Part of a small language model's weights.
Size: 13 layers, width 256, vocabulary 1024.
Architecture: RMSNorm before each block, rotary positions, no biases in attention or MLP.
Training: 107M tokens, 3693 steps.
Each number is 500 + 40 x the weight over its row's rms, rounded and kept within 0 to 999. Layers, rows and columns count from 0. Numbers have three digits each. The size before them is the row's rms in percent of the matrix's.

# gate: layer 10 MLP gate, 256x256, rms 0.157, rows 132-148, columns 128-255
# up: layer 10 MLP up, 256x256, rms 0.162, rows 132-147, columns 128-255
# down: layer 10 MLP down (transposed), 256x256, rms 0.154, rows 132-147, columns 128-255
gate132 095:547467528530475500545488522503571514531492498532542486448584556425521457531563448461478569456470533510511506579493501448481587497442460545474461457539502573476475529475480486513477459507481475494498557479362468504499451498551515490503556455514557464489442559488480443501521506501480420540485460546490478476478478608422482463525477538479469520479499452457411518467496530535435490502550
up132 097:505504481501459492516464498484530470486501536524477484509529430480391465528529462515498601450505523570496591526492535543518540523457443589551457471498515519511516507437531545516527474467502533483480488432401523527522452499623494534484486467482475547479460546558544488535467492491460472532526423554469441487472475547506546447530497581514430468488488503502499398544463561527524506526527
down132 095:489532516477456579476516461527540525490483505549484527536527477443522535497547513464505511494523513428467485481496535517509454500528523538526496470547515499508587467500472470530486608503487459471597488510509552569421498507524532624525508544433499466426522487416504507546494470519542515529499455534477463533472493511423524490529553507460478460545471437472526508411452506492459554566484
gate133 107:424496502468585464491434496499547506458400563459477512588542549481532498518553438524511483474578499520487522473453431456529464468502489524482516479512583467485469469486493460566515529490499555534510544521533523496574466518513537445478490514449540452543576531527462553525525469404499445584475453597546545504534461527523439463502462488478508477534509467451479496518481527539465539493518
up133 111:523451454524530425541508516487505536500485494527544481464545484481521561520512514482486524492464518500527431500553553510517497483438528485544560486542543554506440527580576512430498493465454500513486494442489485568511557532453526457543562470539476515505501548479490505467460480458471503502451494479556529489475441441472562455506430558459536485586494473511522507503572496456482475431537
down133 102:521596540576475437471527491460558552478512486547555518451515553524504567457549481480489516482526535528496486501581466533459481530562524454534470510489564518590498530509498406526527464463481523488444519513543478521534516543466532423554539511488482502506503503526560542505518496381481542543547506522556532402508499488518440476476448513462486460469546522465549495474483474531460534453488
gate134 106:545503524553502523490508581497490472485538519518474536580505512499448497469609508453461460563540490463499495528528472452488546509482433502459512497514524468535465489501500514526501493459489485522524497597493488494459472537525492464517476478485575476547518572512557488478486504520500505530465427487498524523517484497517450500505513505453457453535525596566553487537474533623586505467512
up134 110:475504510509512506479418486516502453518577532492532482477462505539446486476540480531513465508466535573472466554591438500493453549465537503526539509580545497497532439534518438531544543474498437440556506553491508524520510451539502472471571457535482470497476416544556502539504453490535450561515450482468476484545518502529505481532572542462494456563492532489564454524469465508542553447521
down134 107:513491539484490500496460449431530513559528539499501457503435521480464474483547545505508440503483530491568499474473516551506546515528536457484529492550500487470479506572486471459462483562499484519549478580614487528490550546488469448519489546475556546541526561470512483441534483422422484634448484524503493575577497499556447500493557487419516444513514579469478388511535554511518492466524
gate135 102:474470604511526559488461466485496494500554485513423545510513486505467507502468488500466528530537577537504479472533498547491515506496511468417590546443595508453573390478514466473558524475498496479495483472515486501471528515534554454565422448515533410513536555512521537497539490480493477525460489574456458485458449500514534463459489534509475479510459524451522487526449489483498561479529
up135 101:475502479534542445443524436477499534556455521485440554437442485480532515523468512553500582477496481461492485537588438539512474457428495539490560541500424454487514551546477454540480546434471456486461475521502528530551522477484513462493561489480455539492466530477488500556399556543570445520471519460453574502453456502562540488538491502463506503478477468532484464487489489521528559520544
down135 098:570515521482461570491499557536510499530504509513492423503417482503450496543472493506525462472429484547477505556534471510476441498531410459490524431527522513488527520487466485465586463488422450537523411492489529471467494497603497539681524447504425495475549487497430494504453548495540470515510472448471528520374475550473499451489508445544533436450461524475493485459537512505580504535502
gate136 096:435559537456492492463514519425459514501544537490519494523501549476593488551429492507402581494531525486487467608437457497519448537469494558523448472553508470429468580485397489463590507446546523510505498512509534495518466449548458501508502503490592445572543544480479485511519434558477447497506434518462436496497521507464518497477499513466444484530512504451467511467521500482543478507468
up136 097:560495494474487448555515519554442482537479456451567521475462494424493471414485513491580474482474414507536501454503518569547555532499543502505511493504571539504478458554448558513502556496461479452447556598544525500477551544503452504479519434546511616479494464454463551554522510485577533481522520476470566461462537497545444434556539464503518544474511501453421558486447482495451543469560
down136 099:562466559494426490479428455415540557512490476500598543476499514460492567450515447541423466472519550479511493485481528474505466489486511451460530481513456522497545510547523546442424513522520493472411497510521483564478497457503504502493444510452429583503503498592578538523469475522491520505548481487549560553430451463539489550456510449424500455475510565529570480504523541508495523533466
gate137 096:435422487503535576492504533440523531406462591520531484511543462501526539521609496511433466497477454509496467521511499524515506442524397473483463521497578431511470488548540489500468566506524470487487453458462555480493459535548498468475553553542541532558534487516561477445460524449512549541534474497545498537503492513557478496569530488536586570534452513543515596439461526532540519479505
up137 096:496490535488473475456486494522505451525534441577508446482548555454526517501520503533573457524496555462435563468580437497573528606474490499488517481486544512516499531431509539471500448486463512554468523491537526505490535433431471513464515486560407473448500410528497549499496490524469552486428507521492450551477491465500488450519469493477460529397529495512419468482477430498540513490578
down137 104:578462571479523495565474541557534521540495545473575460486509444536546452572514498487567499495499578511513585491524473560464510488435514480398539537471521437477508511488444400536449455611534505461498547480504414527433518436530472548469494477551512472503461474501521447467470503543479498496533485567542425601433525472552505518509548429482479489466485460483488452446546531553532560479488
gate138 109:457579531570502511517480562449470487519503518554476509503502487503452471487515536558466519473533479482491523438520538429464515518437475483488369518471488524504456538521502484513521532505465527456464530437510486543532502574448486514449450481483527515502481540503515457504465586524545463466562492467519420457503491584471527483498412519503419520533466483453417563490463453532526527466493
up138 111:487479499539462500527489570534432506447423528543507547454551424511508492406476502508431526432474511535498449527495579531543470455501460576510438477449484519568448515525582449495506463440401591529414532484548521440514523496448481455585484465430523383473521523451501411478470483475476462459548521549466517490545575560538556537554473533491469515467516433481516467457461493532485510541545
down138 105:459518596477479578498518519474445505526499477505479484522531449508456425417507484555466510471468457482521523500510505506524522472428483540461498589422453508527475471515559499476516522480547583512573448549534453475543496467545488492475482492477541531531576625497543475446503498540463468523504489576446522528534541504586516518551510445496524553475493451451449483532450470573548470583535
gate139 102:506473488588506452458525584552493523478542474487545564450461497454533425540557494523470575588513510537463501578476532470491508513506431488473511531506524491488482486502444478515476545441488481521471491478531446562471456474539533427534471547549589521479536456570570461545481512468491559500424520489536521557542492525486505457535520466506549531456503512451493501444503541457521367481476
up139 102:476458467444515522512459495470546491462497360447560479514522465460445475469514487564510449466462514510557434446558536553490413493614513549505530496533489531438471500492551549496527466525483537476460530491493545497592446537528453481491531472510449475555514600459464569522417493545470427450522538467485527488485478457481557542453518472423536436421560495499494501504527481427455545488555
down139 102:464515502454479488468464504538551542507499439525515586405468480452487525543483518466449478462486461559481514538506442505407498431515434522498529467437474523461551458508484489513501509603518467521506482517490507457506496559556552574511521485510507467470530510523443532427447435571526487405488495484510437503443549502521520508500507476520503509510475465489555447556565520508485484431488
gate140 094:510469437458498477540520474494488477507471539610502449495548464513386558512491488411532406455504468490466479547479551566518524538461402528442521505509469512465489542496527527493473515470509531528529492509519547534454569534571512480522558518437479461424547477516552504559485544495542444489485493554479551515555440437521510448528557413504471544524540522493468508524472495534507498456518
up140 090:558492475428559515471458509461447483569577508559499463523551571461478470483469428509399428507527522520487496557467492547500447498477527473516550486503490451499508427506540553480514467515558446491592503560471516537516523494534517554551530421521524500468552462437513469513479532498449451520430451535497533486520422538428518480551479447539538540524523559554469538537504491555436509538516
down140 098:487502456509483456510482453493489567532514572512464518502461555515448525522558549467457386501484578487517492566521533536462572499434507472485525523521525502512539409461449449497489496528513522545521420614496457466532546481522563486487564518426493504509494507441502403479481553559477472499494465539548569437502538483529496479447412549491440554480486510467537542522480525452454463426480
gate141 094:487511493479545430423492470551551507503534460538474533508461510433497471402552496526530561430522464424534511504537503490507480543497447522466580538469512465485389502533450478524527514535497533485497466510624518388479447486495453482498500468449505506514423577525486540486498528503485507544488498480481540527414537440566471526549482532501512439538511451485517520519462500531549539434515
up141 103:533468490526573518451511464482538481452452525517504544488553495573444500495472485559605475494470527536468533585447530488488476504449520471539504564498526487495528479501517495523514501516481445535538458451504527577507547410522503493517470545503457550515637463511429505462589504504532531492542534550484485450540475440537505422476415514488494452496474520478470504496467443573450468458497
down141 097:487516530494535483553447450450498540561607539477509473555514502462517464497559512569400554452577462506497513474510448548529516501518520476494497457537444530445467482507466531526527519480436513550501510458527451484522515516486454509543564454547481485601493488466492523558454516470519518470526469548530501482482538465455458470502473537555494507544452571462492422462508488565472513542509
gate142 089:530568535526557564467595447529514445493489486496485501438468522529564480472503576487490465509444476565501492485482489450513510486459558492538504497463512563510497458596489551531516500537515468523473532547537587440465546460445475495573459464475485491512490497514479511508533559569473494486424465443527593455443555476515486475412466550494450422494530456520522503561501503496508511478448
up142 090:530528497559457528565406486493515550448513530516536495546507477447514558503523464461512518494485567464554559552512493530495505507531556449532457485447506492372472508499506553587432532492484494532515520477486516500555543473514555548544498508523456479599526527484495521591404447532521493521504514534514547466492543529460500513515548430494576472416515593495520472518466465575534450601499
down142 097:462526490503528478500524517547458498543442521516519520518522508520478546516476539442572532502507419526443485541538573511530479532515509405476572507412554418459412466504517469490531506442510515586504446458459573525480492515516515445561495574517499442478582472499434530516457457495504548532475487478555514457442542559532566559453517500463526473492544522490530531426442467515436532504505
gate143 102:559444481521484405427443540436524597511501505528510494511538449550506485485520557509528572517551475513466458460477569425492570451443415484502470464428526574473537470512389502500522390479445470502472483482479471559503454511505458536535529454439488435481424458482516451525452551476507445517498479497448489472475557472448541516519489567508576481552497543501517475453532495494496477489496
up143 106:465462491556501504576469506496450496490499506463420509519504489494537522460503439508519595470549476528547505373430467513483437494501482564524497500534498461518461543524607530474494530549453560500460516446506508502523473486502466502490472535524515549568583533591514579475461494614534483485496505503427474526491515459494526439429511500503527413530514479497499563468625511502527436492495
down143 098:520556430481480607528414531480498423488477480531509569481479491503516498473558495570415484500450580450507487450501435430523562391495443474469521504478544503528515496525571487553516444501500480462484518502505566553500493569534522499516577501475479559423478559476558503471468480547526436473475475497485486495597492509544509464501503503533503441442471466567545488517515518450542517561443
gate144 103:545441551526495472566523525548517527506478440510508569547509415508452529521492494498493473470429464463459484451498597481530450499530561534525527492494502452470534483485479476517482577439500478526529485494428486562523489522505468459509539500461501495511446475511553479490495463504575546510439469480568479467445455517527443542553474523517456391546486461478523552494513451514557492530496
up144 102:466560480483473543481536519565520534486491487563467472512517451456495479484428504481531482568457532436424446498515380429489453491490462512457505521528466537555557506522601472580472486479514496533488492559518455452505489504489510500514457437453464487634480509468506554502530551509518452564512476489487480483517464475520538497407482435499470485586557465491523472517428495481504478426542
down144 104:561543624544479481472481464500439529543526551451560465561458534527520483385399547561502501465587546512541474503485551517503475478464477524512538491524482481448501471489532553500459453519462528554471538575569508456492451538505459564528482453599422490444513476438481541537465527521490449514528547503510474450450494491583530556478489477496503538505441537523367518561540487496512494468486
gate145 106:467513506448529476560465470449506464447516518511512501548523539532525434493531571510501532448488503532479388486541504517500534560553538480512492478540509515445567433526543474513576459482582508478458561511490577500538481404482496502539469499506485524533468520536472466539490548510559508459558416501524455448516532557521487435550470457492379479521487478467523481435461416537511447495526
up145 099:523488470478522507512569458499533509508460441537513611544465493553480489444498487465550510525524565502549561423541493484531417547519565518415473569539504471521500497501465492506496433452483453492562508483431451563514444404565526460532495539512513480559445530481528480576541482525436489439514480484482462604469545492553492475460539536521447516472468468540452574542525492542510523460518
down145 108:458539533497424495512483395539483502486524496517439474505560532486524515547563494464452498518507539460478410513465563486529498552493528491463491550541489580452535501546483508489500458540437454486500478474482509531457408418534544458496615492516491536564493470592485500499560525499493477478491471483449464467520504471538473517514581490528533475428514476479573566358482476429530475544478
gate146 100:525516531457492417528449547445475471464491510500481564464564480552469481499564525538487441555541574490529544485463480494610546610479440473509522504574549480486456534507536543502489561517447505486433515539529557439470489529503459476475463513528523580513548473502477475561500498500513524533472536559464463502524541441541423563515468470547502534489453504567486461456405505464532511477534
up146 105:477513441571461525503498491454483524505496515437561491383503491519472431515462476511509511519481419509510535540516469493548595420492473567547513493503492462552471467529492488564456472515546518463470499507525432480431518478439465458478439523552509447530519509538519554536543484516529499571576476507500526501535588430542557479495555514453461571557543480499559472501498447550454593481467
down146 105:556572512511470473479532466475526474557552458424504550468501555466489447520488498516487492426468519484459494537486506534514483539485530512540487521487565529479537483499458476433521465577479519518503503496465516406559478532535556573437522514441513507437484412470537500517491496442491514518550464472464466458505479478525465451468526487518528477503550485524575616451496527536536485542481
gate147 093:408512496485504401523460513493442485452512399497517529505557494437467481468509470452471476404462510537463562531493549452442548517431490426512524517443564524533485497528559554487519487504453519489525521471486541518579530504459543537562488529521516430428501538524512509516465564527470518500491536558548507443519500528525497562573541529456481456416469453452545510495536480521458532528521
up147 093:493536570490497458474516588503527415503453489500509462537511493520531483517501584458582461489493597458519571509511523399527584563468477417502501499448518508507496517510451596471542542477547497447489452411470470507497492533472526500507488545528506539552463500508477467545533519506481503484448570458544487450462491504533490514485452452524505426428482401455519515509535471468516492495499
down147 100:459432537475478430593498419471448515500572449511497470468571449576463486454431508535517484462468501509512482481524581462494461554517530510509486524547456485534481478462529468492505484449530459510546502508495452528421557435548455494579508446430524473513581564467511425450482565538442516500472498484480500448512487474587529499534500531508494535441496523497531495471484489515526452534519
gate148 095:489462535495464461455513451544454517471521516538440446510514470468435523490493544550478499460496448487541505471532505483542463472439441488544618504526496519559498529554496412484494501488489495443463446487576462519508469428514516514472505495419446482486498485528446516488497513463488482489519513481497500528462499450474513509438531580486466522565509527477523500388565560499506477530497